{"num_hidden_layers": 24, "hidden_size": 384, "num_attention_heads": 4, "num_key_value_heads": 4, "head_dim": 96, "intermediate_size": 1536, "vocab_size": 6672, "hidden_act": "tanh_gelu", "norm": "layernorm", "norm_place": "pre", "norm_eps": 1e-06, "positions": "rope", "rope_theta": 26600.0, "rope_fraction": 1.0, "qk_norm": false, "attn_scale": 0.102, "bias": "all", "tie_word_embeddings": true, "parallel_block": false, "init": "normal", "init_std_qkv": 0.0164, "init_std_o": 0.00237, "init_std_up": 0.0164, "init_std_down": 0.00237, "optimizer": "muon", "learning_rate": 0.00926, "lr_mult_o": 3.0, "lr_mult_down": 0.7, "beta1": 0.95, "lr_head": 0.0076, "warmup_steps": 200, "schedule": "wsd", "decay_fraction": 0.452, "decay_shape": "linear", "final_lr_fraction": 0.05, "batch_tokens": 65536, "max_seq_len": 256, "doc_mask": true, "train_tokens": 360600000, "max_steps": 5503, "dataset": "wikipedia_en"}
Each number is 500 + 25 x the weight over the matrix's rms, rounded and kept within 0 to 999. Layers, rows and columns count from 0. Numbers have three digits each.

# down: layer 19 MLP down (transposed), 1536x384, rms 0.0727, rows 381-449, columns 0-95
# up: layer 19 MLP up, 1536x384, rms 0.187, rows 382-450, columns 0-95
down381:489510494468481473531481477509530481493512466504507448551523533479486470483518501483509500483480535456467487484517485556543523500449559490534548486520489497508488465522477516450520529490454510499489516500530496494518528517507512520466465502506503531516534519438526451536499504486479506500
up382:499503465450477504489548482485520451480478503515529493494512520424493569536499519468487487484508459535472485500502539527506520528527483571511505473494542516557496502517529435512482421544500502486518527475468499539523541539495448502513484524533457500485476468485536464525452502496484488453
down382:524531515536477492481484522496503569491502454513543468505493517525456472499492501502511512490527508527484483512499493503511517505517548559504492514527527499503531478502489492513497488503470499556437517491462511501482516496446473491512500495504555487522559507440522457544468478562520505470
up383:527484484503501487512508496486490513497514501472513446493487491498538475495499502507501495511502537495539513515517508516483498498503506497490475520476480485478520503546511475543526502520490495537515454511524507530471491506542539529483486519519523483495505519512504489536519488493502489520
down383:530513526485498508507520486496519449506504494484484521469463468516491498525551486481577488513491495496509478515507515502536485514514468479543482514506484503505484467515529477494484534482459495501476500524522501494512513506528493497474471527510479480503478475488507494510474505482507474543
up384:524492515504495485500514507498492534525480492454465494487471519484486491498480515514481513468508506449496479488471520509503534518524528487521554522488504514507465510506447508492545487512490498454504503519505489505502531499495498513474510470518474486510494539484497466520479513474503496533
down384:503510509509508550473566531502487496472514519511496489510463518487502495500495529491466539495505540512503489494507488517468536544490514526495522502493512459426525464499461528468468550520495493519481511475459521530557521493503531473527551478482505490511522501467499490514481493468471494504
up385:501485507452520487459502494500482510523482502508512497513496513540488532478500499475480464531500466455453455466450523472500506514572514469526496521472478514512514502482476497506456472508494535500505501507496476471506504456524531482503559545505511495476433516481488477475465510471537474505
down385:541503482530507504497556521511504482509480506463552507508510486467514475533475516498492444499492479560488499527524520479524527523480460488527503486490504475517499466506485520511454440511519498478453459507493481474526500503500448494518460473518510522534534527495530506483503425498439584485
up386:510514483515478477457475531479525510541508506511509513487511476539538490508465516499509528501520520459445466524462486512478504508497491503533507522476494474495527496514532476458499503489522484450518538485497495450485468513472518506487482530509512469496482489472500512490499522498456473528
down386:535511512513511500455502532539507479466519505559463531501487495485465536495496477502482512509537459487488482472464469507478467517467484493537468515462511458527461509509511476511497449507506508527514484508468469504478496505493508452491510491531480474508504548538523541489445483503505528482
up387:527527436501483501462470505492478455547471527500519563512511510466474527457537501491534529513501497502431503513507484491544482520463505474451512485498502558517494434535498500463494526487513451481548523484478545504515504505489511507542468555484445511536492511507499492524521530512544484560
down387:556468513494510494519464500513510549458543507529470482463503495506498465484516513492411469498525502489514491495481511459493494496509519503515509477504477496466496571504534488518473511499499512464499474474459489539473556489502466520517441454526504455494556475518563508483516532519530512500
up388:526502525513492500522540501512497507495516527503474494501466500500467496526497526483504534530484476489515504472525481505497485470536534472493493508512507481561484500502491499520477473530471510524512533522505484492471486513494520481505534463531478494526499494496525494492502512521479498526
down388:486497490532495515488481477485504488488481472485535507506533514515510484490525502491513527535489528470520536506477523506491506483520475506514528517507509522465515515493475515513527536489504463480482473515521510510492483456504532513534474522508494523490486490468517516505493473464495473520
up389:510522495538470562506501528494418487501512481473559478508473500526538474507466494476484502549488502493489535521485461501514522499512485491487487514476487509493488497502470507507461514528508567537491508467504466501458459480490480477515512526493474496510477533507491525476467506476550474523
down389:479492512485491474473545492463495542495498563454514516474538433476517485507518499544506456483546494547502499526511517503486487527471483510495473486437479529449495481516524488527498551469485508522465524496538480469447489504515457505505503492503503471505499479507527476528509535472502539500
up390:519492547507440504491518493484511523525499496486478504452471499475482479517484500502501509494494500494450482489473473510551492512509524532517499469473522544529472458462475504482452400491504485499441525472475507523526468488462530521516481477455482495538548510535516500494527529524488506547
down390:514525512488523495542502472467485506509509507537452525504493469482518489524487504549520447501477494507515500478488454471491484495495487486509485499483511480476553498521512457478476495457507516494500490520494503514550501544452488456503500501477503471498494479499493548491490516504525443493
up391:501502479543520545546544460500452476517485524504520509524501478511480486501503460490544540514471459511512470495528561481547526447540558462491510442465520493469463498505520517544507530507481516492494505553485505526421518568505492576526466499539475484462516540437568445518484506500529521499
down391:503551522498535454527504524508513502542520483511487564522509500455514446509498502472474464439493495475501498517469530496531465489517515461473528472461524437505504481461481470553492495509540536543471439495491525537505488454443536518517482496544503490517517485506514437504498527487557504467
up392:450500500469457466486528489542500478473535458496488508493486483527531497560495516496514560488515506494492528533504515455497464495554488484493495539489522514511454490526509523504560509501494465463515508511512428551518544506447464434554485534464505494532497499468481499516500544511526499528
down392:479502450481446456455519570509491485487504497518463469531480523501488473494479482513526556519500505520489480492517499485535516553540506490499471465492504563521515489514508516499524501534496519503511521473522484490490516512484516499530540536471490545490468519499468508486483528475539508465
up393:550516501533482526509491461460476451487496531523484502461502500581522413505507491534479500454551498509471553512506514515486600580548512541458509494508488481446460485538538462435491517534518505481498471453506483487543531500494505495495469500552527517500484524474506558463444534442493502497
down393:453487527500510491481514476522481517463496511530477482549519518505494500499491489501499511516528486488514468449521469433420493485489491505528491508523546529545479501520507507510515504498534493489496498523500454489485505443487465476534452486528483517457558490487486467506453506484530529530
up394:463559528497478477512508492482475496488510533475495447514473534526505511497492533487494476530481488476510508538464480477472472483482501447479473479543500487535478441494465464528562528478517555453525430520512509541483510485509480517489535478491493529496503530448499487502473532505495543493
down394:489491507498471500467508511543497510506481530513473527467483534481479529497508490513505524477477444484559483440505515519528492505498518509504526511570544504492512471519441499502510494533499420507483525493476469504523498480476495468531563507491506485534478499476493498501518499520484488485
up395:507477501543469507493528540471468498531486527517507510514471474524512446490461523468486455499498532487508470499522485547543457504463442498532501531457546513508503486522493522503493533448489526515535462488486506476488503487446523499547478456498505503496514477494439510520489501488478503515
down395:490494502516499506495494539517517510482481473492454482558484495500457484486515485470459463539509543478483513480505528549523525512459508449540500483514456524499493469482499490481504504501483548498486505489454515487529529478521519471492482541520485475467529533499462477485501500512451527517
up396:552487499479515523506470512565521501494521498519489482480491514499523485503516497486452510486458486504502526543487510517547544456508501494509533508508521478469509510542487461528527484483526490508472507475487457456536436458475477567512490510522496505478485458507445460510498480460516493509
down396:497501517497543484531534528522489441477527518468489540530466487503498535542490483501534549486477474515520503506492490487476493466538506499464528471512496490473515504503456517471564467471522493487494457450516464505473514466499535513461529506521495461452457540529516516542507489458478496468
up397:472516508447553495532517483542503489532524496449470513472502511500506519476477525515528487515491499537485471533513512539508447459514535437491450466549519513483539513492480487513525462560524512519519485503462517494527425499504512498496478568482490507497479502478479494496483502550487468487
down397:505543477485507515529523481537512515454481507494463546494535484536511498543490496512494498462485460520514508533506549471516556502464509480549522451480470473476487537504510478505499508482518487476530524484480471499468496519523498494519507462482536481464501509478512464501510493451493473511
up398:475521514551582487513460506499531493520491500456516497461457532501485519490456503549474463521503529496496509534496507532494457457529535483508545468453525461509514483509504493498529428481514487510507508522458479481516499517478476493517477474505487516506529509526553508482473440526500482520
down398:506480500523499524516526493502526499503483530492477489484492518515508482495517497509506469517519513457478500506479481533535530534511512466517548555569529504481516487493493517461512501499502479523491527495460487527502440495456481516498509494502448506492469541496475492478515504499504474481
up399:468508527531485491490512502493494512505512482480514502508466514522497498487504486502480529491510507506525513499503485486495519501504479488511525535514504495504505470486478472496498480500523529495501471475505496471519503507505542488520508513507485501496500472517489532523490515515494470477
down399:494481482492536471501480504484509482503486506496492487491481519480500506515494490500473490525484499494509500514501503501488506501527508530504497516476519526515491456494504498481497512522466505503524492519489516512471491496529518461546525502515483476497490484532486505512510521530494514528
up400:478488553519529578553494530466532497478468541488485484490534479512536499474537549516528497477517472477500503492504494509459482549555465514543485484447534535490508454512532482481474520470489525529428470498512513452549513501460512546505503498491475485528494449474519470476502481474523515525
down400:522534468507519505495475483534474517483521491508487497500478486496510496509479505532446506477469534542511472487497506484505515520493528495507530527535510453518499496500449505501510511479480519489485471540530543551485547512516473466491446528480478530480511510451504521494480519523529483489
up401:483493502464513501544509496524495522486496502482505484473541490498541472493510558492494480506520540527508507494493474529489471500511506544489532504484492513501459529494483469507483517480527511488548490512502485474508517478466525518540506509492499492506484547491481501501554507454543518522
down401:577543489488500450466526478499463504529463514475495514505525485537479495471489515487478514525479515501518470547519463492515508484529477527533506520455481482492484513486506481496522519534456509501508496519588499545478512470485488509482484506469477509530511513481523470494493527486529500496
up402:521488523505474482488473480488430572548537518512507460476573486487494537461467494515518494510508467524495491502531508477515542498478513474470523517488524507503504496462464487509518463477474475511472513525520457508501493500482519498470534515457505481542498523532506482532519490492493491532
down402:495507481498519533514490521493498504460501478516536492501469491464463489518521552491513489471515527540509510489507493496496462436476477489488455471511486489495521505503466520515517502469516534500479460497524529492503461500496510510450536522523446509479490490479458511530505476522527534430
up403:546508479484481504517513491478504457513533551474542496534494504517501503532489469500483466509497503502450484480494527514482416511508550497505516489481492504489499522507523514504517523484496476491516487515505504447483475521482468506528461503522498492500477497509489514489469465501479536452
down403:527548535497543502522514462502478462470502490471527475483520497481493518510511465512508491456493468490492532537512504498517512472487497480505512490501528538519504499522518495498497519509465524453487486514518501494473503496515523493514465520548476500497475479523490479487490506519517518487
up404:532538534461512502483449526522486474451476505463474527512507492508498519465499503448535499456483490503507537475496519483520488537541485516466484529496481532460507495479510493487509506495518504450473495532511471508505528521494463513490519522485515509499505504478492494489498493487513512517
down404:567476510519519521491523499486503537500487491476448505520481524546505503527518475513527491509521534493514477509471497529504498472501472506522482486506496469516494502520502498483507475497485490486486513493503540477500512511502478496494521486485482509489502537521532539511468508521468537490
up405:504468472561486529528522459544489500554453481506464530485521489487476450512522508495530500495504464524507465490505486497481446521461515523535523504481531542535485484525546454504488457527524527500512477511490501540488514485431489434503474482519503519445497525507541510508487519493422521488
down405:464487466495536532525549503556512512555525540489493445545492478531546533505463507524495520483490491489490532501505491511502491468492506467544513499465518512496510486491481537469507565485489447467496544516470453482462527524496475505524499457516542461545519468494513529534509483503495519538
up406:519533543507520509478523473494504443512492515478532451515503476511560542459533512519478526489535489506507492517548546491551499482511543471483505512472484494512479465527483517498496452458508483544481529511504505516520510475486473472552487491485469484510472502473471505452483463506547520536
down406:421533459523465510506538514489511504480524507520523490510501498501525527505488477500519509491475424510526460531489493516523481483475434495505490547468430523512457519527520478548507411513473474485528488485547536526494536495475488474508496511522492605495528488519528512516495482507487483474
up407:500447497495540508523502517449501528463522474557464497506485521517530486468485518514475494507491431522497508509480480536516480510482486509504446491502541479514468468511479489508525489529512524557497541475453487543524487535539538539504563529483475508507539482536493459469464464536515495492
down407:469454483505513500528539475524503506524503520482493519475503507506562491456470496490478465449480514509525498500486466487529444494498516522478554543505474525489527508458523512545514506490519480456537491498531486460544550449484463459531532500480512563493522522439496550443507500507477517505
up408:493483502503538473529536510473505515518495502473517509458533492509474505513479518495530489490491499527471523509517456514482472507481544478503535514528526521491517513515473496526532524499480498530542443464485515503494486521515513506514436512506535501457497478496548536496510513507491496541
down408:526442502538473477508488556475497483535498465529535499516502526479503466494464524507530509491484516497510502455545523498493456504509560521526507564469478512468516477488494490555491536506466539504521489482494528510472535499513491505502554542497491523503464459487509449503541466516476523500
up409:503506494521523503457534493490542548515492496445466515537464522476489510519448545480466495504551510507494493510509574519447517514526530519478509531485506473469549459474549410491522453503455463529511492501493445479504499553560497504544527518496503561468482487481455461481502516504497492452
down409:485450497500498424503488487463494490473505519501460500517473490546513439505472498485444450496464469528520594501504479506481504532482484543490549481553547502540502506510524452525575472510496544503513545487495519464553529547503492481475484491495479485501495481483511454469497507531536431536
up410:462502480468535499441521496524497498514478446533475519497510477520505479543470531496500562488522516508512496540520493472508549489477525484507487426479508466460499454496531502414501511476492498495479463495497515522536491523494511481538499512549515474467489493486439516520525489555503538511
down410:495486589518499489467515478478501482499480469492531483471521532452466483495578464505489514524525525481536505480493468502452457486523489520482553472539508511471480514475497471517512501455484516529462538458484482515502569493483507501517518499436524538601480521535470479521495487494525515556
up411:500482520492488465484472490523520515568521487511483497540441487504482537520464483471487501566519514484507554536541502480489483524434498480487440527511505504474529462522523477502497537487542473509532467477466537531476459537499509500517510543503487487492471525460519509512523506502550522506
down411:465531490503525498492515526503512477501556447494509497521512513515488512479465480462508433484490499517487517498537506560490535519487500530537455531489478547488515472506477518479507498534487505493496488504499524494502486491477487475516507547561507521484524467502491433527495549513475461491
up412:432488500495496465507488512524471492533528512530514544476537505473501568461490513486493475468500520497452500487526487493486558514519561520484491513528498516496478527468488501528502508486521479514512518501495518499459483473465493526517519489527483442530486496525486473495524493505481495501
down412:513468522487520518506499509513517526490479484495523494491470509471529494503516512517481557519522488486493501512470492478472498508510492513545493511463484536500520489528509528498510490489464492561489525556509484525516531487530549455480514496494470517451529453515506451488488545501520518512
up413:516512510522529510516491497486529495458479515534503501473472501520511509522455524530510503459522529507523483475512465483482477545485510499487544488524452530475494496449520506485529510494520479494519474509466512467445495475503487477455497475499495478497502494511497503501478519491550529520
down413:508508467503503506456481521513487508544495480491465484473505460498509470491536490485496497523490485488497526536457513423531527501480501534475504514504506481518497516514521473531484490461466518482527496497484481507505497497549479531519497499503539475488500464461480534459507510511477488510
up414:483527503449503471498474501492493504531482501525523552521529491495548523479459450476484424469541493526493442527536487513519518487466509521487548471498460500432482519509506536473525491467507470507496524478496482523515486490528467527491498553504487452571544499458497521515494517509522475493
down414:463544523449479501505510474458484486487537521537509505529488540477472483495554489525495481513488481504502479503485497507534491511491521477542528491470483499502471529524496485518558546519478475513489506516515503575495492517436487519488538525532494493500527479499526525540527514480499512519
up415:508468502527477474490508474484530535453511479486480499509466536492493508505520490519552510491495460514473501473480506556541511515503501507490493512531491493495504490520517499505475466480517471493502523484470512455507507485497496531512513514516518500496490500481485460524457489535487535477
down415:486479509503482498521515511488500485492513490492523505498525510457523488464500467514518549466522502549504492458495518518501498486481485500519514490488464507471462496535501499504531502468542493475449519492459524487502516537494516514539469495533439504491477509530481469479462455458520504504
up416:535543480523489520537533485480467532548490507412537490510502488547438490498514452518537507486529490470532510452483554506486522523518501501557505537515509484454506543512446491501487452529524515443495494491464509456502513534461527498556513501507499524474513493529473467489476534520517491482
down416:477492415515525573469533442498462504505516518434526516511498455489488480526489454451526470507525508517433548494520471539514525489463499504508498459488562454516495452495427499526453526508507463541511519491480522490488501484481480484461499526482486486522521507498541505519526503487496458500
up417:566487474526524496511446460492493465493505496499496491484518566497472553490469437549510500469526516493475549542453477472487479530509524511488525483492488515543516479463513512475499447526565549460500493499501481488474480484511486457484516485448466513575482539496480528467514500491465538493
down417:493517535494484563490480471480487528459473512539508558489494495449506499488481508478503476505506462508494509528524500505516488468528458527512555533523507464447470476551498507493512587493527503525498520484525489534490511513513511540515511519554548480512445498475507496504442459496534498509
up418:526475470526524491488498507521490522490490524494505524508513512513522530462493494520497521547507512495520505490556512513524504466526495474490511484493522476488522492481494508480487480500477523510535552502552482524519510525483562538502493498534511506516499499501502497495507512502506478460
down418:492501462502498487536490490519447503481520494489470504519524501506554527477511517490509522469497462495519534492517525480497531497488489505506457517476462525488459464511496497452494508509478496496521511463547501504487508542489490489465511495502454530514486556514522524462541509506522503503
up419:558497502467436532496524532536466506480441514508513452467495494510475460512543530462529511526521490496490509529520485510451541451448494485468520504487496475478501521455451484527477542515468478498530503490515463527532496417511488487503539486500448408505493528517423473508522496529480554524
down419:479536454519545476505467508509478458516502531509486540492484511508499485566494467525519475512511446490506532501527518493570488520587490494493481503488425552547478480530519539477503470535503489491531542468539502469540538473513491465442482489501529464509488479486507518455500513500518510502
up420:532431522517497488512520477506558484427541541468512473500460539491514525486495534489483513495521512532500513519529495478503482506526523492541500465476486511491499507507474486516511459486533442475466520461479557499448516552466476499467514511515509496491465480499498539501536499492462468471
down420:457505531476517526531506515535556465514468539495523514459490511490478532476537520580527537434510473450492491449530504503495493498492518487556497490504445498579518480533456495522456477531518525463481440484481497541512499496489524430507573486476467489496461562498528475489551492505532511455
up421:483515537538503485473497494525553487521511501496499502502497508496497469492475454478482544461539501510481433514464493492543482508510529497493521506520470499491495488453480512513498535469511437502518501490504525497552531495510490446489517526531523457522543495523450500566502483469532514503
down421:498489481516515514494577552483469497510507545467486460494447509488549502507475512517471501500475472514470517479497415465502530478496478506493511527527477558523509515486489456446497519515499494463466500484519493483517528490505542478477570496479453499495496492503500526495495539502501545489
up422:537506515484496510506515495514514491481467503507484495516488468503504477480486477511477491512482465469498511494484510497517524486510493491508496446519469452484515504475514505527491485505483468515536491525507485467543485499501444477489471489475487477461453530459513509474496488500445497548
down422:511537476467509531504550530480528493546543485523497487522502519481512491511484536510505481530503479512529511515491497526461533497466486494491500508522510475538467524501479527484472503466502475513497483487541442500504511456473487511487557489528483502452478441423515515522518510505482456509
up423:514488474504470504526484500516501500510483515485556488536514487510498479482534456490524515484488503497473527507461493495498503507536520501492517482491532497511507513478539502490488494501485490508469489491525497493506475484494498521534469545481474513506544528495483473489488524476518507527
down423:516504436517532484489507501490492517514503544466499498474528479474544508483512506512506452524518476510471523510497477524490487531500472485508498506520516535498475460506468474500507489537542494507518475495473480527514487496507492508484461513517529489518508497460464471508446506508482480529
up424:500479502473503474478495484477512534502470474494463478514469476510487469510511508495532540536479509501490487479491515502493440473517553524497498531484548500491539514480478491451526493496510496478494523547495503530515465499479493467469482491492490505485519513558488500523483471533518461497
down424:493494488504499491512537490500468538484512491487546510498497490495496496502462476497490508480519545513503513509461508540496512515487497465503559477502507465512492529473500466514477518528472514510474454486494477525492522490496501521474480487533486508467518496525520488505488511479507545482
up425:508483497555525494517524515519502454475482506493496496527506542489508521529513496468501507485484482510473494516479514490472506497510518511518499488526477497488522514491512480491491491501499473491512517527467507507528485501494451542526489500532497504504511515509494516471475515515437517500
down425:479516504504502502521459521488490538501466482500501513526505532487507503506521495501513504493464537454512518498515503482528487482478539529492540507484485530504490518519507489510500516498497482464484540533511519500509529494539480479466495469514511484526485471511514497546462532483493506520
up426:510484547501468465491554501536499462505516511505469480518487486519499496509495486519513484487466480512503497533522463462469524495483485515456522515497519484524494491535532483450506563474511541488483497492512524517499504520504488494466493499504451495525453482471484550488496515468480488510
down426:470515494487487486496472470480487526525445519511504526499502495498515528507490502496521511495481502494515497528458511514444479509458515493508518465516471533519515494491524543490515503476503489523486499526493487511515422546483557519500506520482477506486505506478517495483509483517534487519
up427:485470473520489514516494484481504497481530492445555481498489453486527521464505459499488491520512508470541505547504504485517488526481509442490515486478503491516545441479535531518482572478521513488507496486488523511502525521540508481516483520502481507505457509491499521538485521490473496499
down427:471484478530500506493507529494483501469485508508503515518469450469479486537488511456492503497531543500542515505547515494497473510522522519499506522504468517489488485503477519516520488502489473493487503527505488479535501460495471506507466520441488538452523500476557504498476516527485497515
up428:498501508485493482496545495510476462463512500540514494481497497476507470495519519520503491530525494510516470480496466510542517511526511522465527524487465479505515493475513503497486508485497486499487500493565484533521508502494517490510510518472505489512502491518480525509486513511524504505
down428:507520514523476480515477503503484477487518507477485489490528472518501491490466475466508484528490467510510493533489520519461517504502506517555525491510490490484519491505491509487505503525513543499510464480493470485524508494487490514498512531469470499514512470506494494520530512507500512518
up429:513522479468481467505463507518530526487493473491493514432503510478541465512487497531520482512473530483481509512526491545488546462521485466506498514500511463501473532506542529464433526471504449558545512528472520490550509439494564539495511536507500476530467473507498485500504487479454531452
down429:463502489470469497453523474496543476506504519469478502496464558499456511497492576506505496575492512551482500482491550507512515513503426548491526536521484499569521487469499526569515472482489491488512476477524517481566512462558503490488466504467498469527514479516495514496499541454495533497
up430:454466499525499484537499486472550505556484520477511503479503540503450467509471506544467477467510513465500526479519510531457529468493485502435460464492514472509509477456536493481492528498530503469521522514481537486527460444563505527472539494516477520490549505539491508507534508500563491502
down430:469527539468509460490522472475508465439501463502516469520518537498493480485464447532533514509510510526472556525552502504458490532475481540508455489477517497515494481498513520472528418504494458474475491520502464527540505452551490505522523483530509502498495520555510504542509510502487497475
up431:503561521529490539476461501504516465499526486475530520453519521502479488515523506480496489458492485541469501447531504490487537529453513490453530512476518496475488484511516546489507462502477493489493490533498467514488504471469511518538459480520494520510517477514474498478499511502578474487
down431:500511504505469511470483447489504503490477492499454515483551501535509506495501477498508489499480429557557510487511482509480551489499497542494538474467476525487471528537524526479503488535442485555471503477514462489522462465463522536493531470483503489491465515477516476510542452460479475520
up432:567473468486502526481475569486504459512448494513477518493504516484520474512500548475466487499502551514513466500532472515512503524463525446472503457468468519507507467469516454536517537482508522502539473465448462493472511512497459520458535540486486472516536518552492513499511532530509512459
down432:505503510512513504495508488538511453536580488520508479492496503513473523450531491526503522508501525503529498492495538501460485492494497517457541495553509500484491499496499516525501493472533505524440534555497473495468506538474541497529492460564508524516491500475495469492484522539526500495
up433:481551504510514494528452482531433509527501507491496505449507481541523516491531474548489467520483511473496501489490468489500491499493504503491498530493504487491530500512551484552500466521540511491454506556493502477483445556536488461488482513502470526493519512544479531497500520505485510495
down433:499475516508480470506464526493505499508502525498493517513522506521469550526491481519512469466488500509487522493515483530507531497524546480469529521485508510491491542485490509480488499525524488471529509499486500519458438499516493515501481534480495524492483513497493494520518509502505488492
up434:513496516506501485460513481481497549480459530470482515453463526473483504496514496498440467495495537489550517523487493477549520512505492504513500497540477467507461485488512531564471489504476523503489478487476546502508503531485488487515481511500508483493498521507475502484511528477526489524
down434:498466514473536521498465514478522470487473489550484499521485517463525498537506509461548523503498495498490526490478503483478530510506474487486500458525558456497501554457546557503517508462509494534495515500522496482497470489525507510495474505500522483524531504560535440512522498466506514476
up435:561522498496486491511470480493492507530497505530524526481477509448525508485556486491508469505486483493524522488542524487503494489518504461482495484472512514497518481483524484503498488500569483474523460463512488526500494457506522523501498469513524451527494501493533476462508492507502493474
down435:516507539528518456491503485493514477523505521487521511435487465496513511509499528492472482514520513481476500448484500462481531497522502481435497538500499491486464516458560483499471497535521509495485501499513489503509485518510513486486529518458511493484477543486548469474482523468538477517
up436:496486538526512483466502500528512464503521517489468510543509482473499532493442503506494506487484476473535509530484526489504486492496544433467467488482484497501496545496483510508511516521514490519498491538506500468512528510499491518521575498509522469515468504492436485483520518443527546505
down436:502541517524474500479467510461507508514537471499479513480503501486509517488540505534516503509482525481474497487537489469502534491484502491490487495488489485532505515475509520462468516524486493475507498506477509529492463507452506475511531502476519500527522518464448493524502519528523529482
up437:481464481484546427473504497477498531538499506506498510448508550514506517459497493493504483499527498501450499478488509500534530523530512478478503513476553507506519479504437518487474507484469512569530494497486517488491455451465512563502446502495524531481511472514491498505506484491506501529
down437:506514508533525475515449497489537514528470486498542510540487476516481472520515504505518525513500496538467508486504536507507467533540477503523472488521519534516512442518499473482497515482531483502544469486506470501465501512484445500510521492454494506457509506517536492578498461489481468530
up438:511525472535481493465470489510505491449516532490520452503509474507545524480489452501478508537511499489470523515526468525546460467511507483551554482479510488500468515508470513460538477544499557535470489452500500490510495510532479501503498544497503524501507513507503497550500586477519526503
down438:514503467493498494510516497484462508520553510494467533494477474498519516522509499532514568475474467552508514480476525447514483533510493481515495499469488460515468480468517536502469486476508508519519500497473495480469479505498527492472526516502504532467489475537483516495520508492508499498
up439:496482508485488441515529478461496506495486535513494501507514496527528523474470494511522495503522465499522531496492521500474495466510514538479536497502517518467521501493498520486438498503503489475521520561483499489530499531504534500483472496505486473484479493547511515507487462469484515482
down439:511472501537532482511479463538492484500515526479486498447519509464483512533515522503476505531482527467539510518494474479487535506453496501504494476484501513476526469487480528475528443463535452491493479517481551491460472539522497510498507493495512500535513508497468517513540511506500464474
up440:468459495513499469568516525533503515498488480507492476490473520482484528486526507496491502502573508510491465525512506489469568535500456469466504555484473499495499469480518519512501503535527464458487533480475485533488463535516469477509499523525489506489484514462485486519522506466481519473
down440:472531498493509516546496480536483534543530545518497542522541527485447552509496506466501561516493479499482529457502462549461483546516470498541536490505471537474465482493530510535487483526511564514437444482525492507511483512492422520558512499438507561524466490483472474437527469560502476494
up441:495503475540513521511473474491504521473500514498487471500483490499447515530504531516511523541475524497483489503485529518504485526499475501516526503468476537521518517516538476491469480483477553510453493478499515496440501519483476493530538487531499504475448507474465519508535459503453478480
down441:541493503480475511468470508508455482480495496524501507554469533541455525494496502511494495515518496463472482495510498473487463452506534529472551504518530559500550515477503485479487514504477457498501479476487545484524517537491452497497491505519497524516503531505509527538491471518494467512
up442:506521465505545471489538489495474501474520528527514512541530509517519518499517505484516477493518529443479481511535482504486497530511514492516524493515479518517455502505505515523495502488521513492501520494465501490531507486481514506505486451517507488505505504483508483461506501490523504506
down442:496502496488534453538474483544497503442516518499486506512479499494486511505481519472493492472511499476457482537504522504489501469506479487504533527521488525506487524526512515523477472492521491523513528513481519503480536531478553486488474513525521523487510527473514515507506467534520525501
up443:519499537477459510528476526512483484471509522513515453472473459460519485502451471460521515554537535494499496485500481501518472510481482506504470512551507489518508497481478473498510505531514509522466528508503479479504500511479474489505522520455504517502477524459491574500554505525472498500
down443:502532502472518494501479468493492494488519475457502499489497517515553522469505540456515469513497527525495545465513462473532488469486509473488477481463456497498522501453523522511521478473504515493480526513535493526460482490509486492479520484515522524555502507512499497502534516491509488477
up444:465490496525489522509513504531453534508481460506518507471524526491495507509483506528498548518523498503499518489506503455465486504465526465510480472500493520530538479459512517503450477530520484525521535477481539506475508539523538542514512507475464553492528478511487503494491516490514450505
down444:533483451488527476502516501528485522482453517513459534546497471505518491492531524495502492477520486469526476517467524551515503502529530501472461501485491484508534517538495490492502510510532502498470500500503452496512490523501482528502445493529505503493511480459530500487486480494528491492
up445:522525540497510500495453506505498490491494496466407494490533493471500505517510500465520483467518540536527532522513520488449486465494458497503462510494504502467495538498501537492534513550555516515498481466469510480423498522518474494517480499479526478515529490528516525504493496454503493527
down445:494496535534519490471519513508519503510488492529487486523506477516491453477506493543489469533499476507490498469469491473493491537504510485525488542491511511503470518458492510544530489500550501480464486499535494487507494497510492471471460505503500500467491517496492471502501505516486513499
up446:516475537522479551503442534502465501507485523494501511498496484467445491474496472506493525534495503510505532503469520504528532486496473462552433499548493546539517486465541468530529461519541519463514504486471508492497532467497555492542499486514480499523480482468505497503510448499471524461
down446:502541498458487481472516515491459517485508534520458499470542496486499526442508518475516500489495508504494509448530557474479460482506561491483503495509507490537526500479464505477504460466502536506486550514502515478519502480514519526480473497504505532470537496459471498485445492527482524484
up447:496484475484530541478471505529507470502524476505503505525481516462461474488475479476490510539537519535448479539533455539495497505480461482499527515514495461493499491483478538494488532502539464536469488457531486490521483482506490496544472483505470469516497494477481481454515507500501528538
down447:486512521520493447458543516536491548448534496558556533468500473520489509488498498500513496530492477526555514496443489519514494485511505431530486475482510527527513471509490510468529506506543494524536448483453462500538500480456512554469514496510542520506507506497504475498487495488510480476
up448:527508501472488507506476502494497484511481531502506494491489514526542530525542515511485495516485493503496537497527511470494476514487506485489469521496509478511537494465460499485438513530496513514506531557515507527504510517518507530518492469522473488528502494500501479481502505489520514497
down448:472461529524513470487513506484520487504483503520499489501518500501492503524518508497501539525517536479475498515509481501516498520516478511475497492499478507468472503501496510500486513501491477502516476507500474463522525534499514510469542462482504490500502466498501497510506479488513505535
up449:489475509540453479486503552487499549532498473500504501512505528497490495508516531514447529533490477508461504486528505476522476462502473508504519482487484530485507427491481475465477527518516487493501470509474503505521536479492515524521516451479483504470508484489471514484487510537511478550
down449:492489471518500508522471483475489512460526532472479497473494496475499506493506492481477505521506553471464545458484510463511483501497469511489506517513509515484458518479466462460464468551524476507493507501535494496520528520511516497499483466531477452505527518483519508476446487524478515488
up450:474492482489499520500490509473514513522501462524497478482496502515478474464463560509473500539503495501483520500501475497492463511488533475523497486504461511510499527497499501514495476528516486504520499472503492482512510492493515474514489475488471505500471474491495495485546499523521501519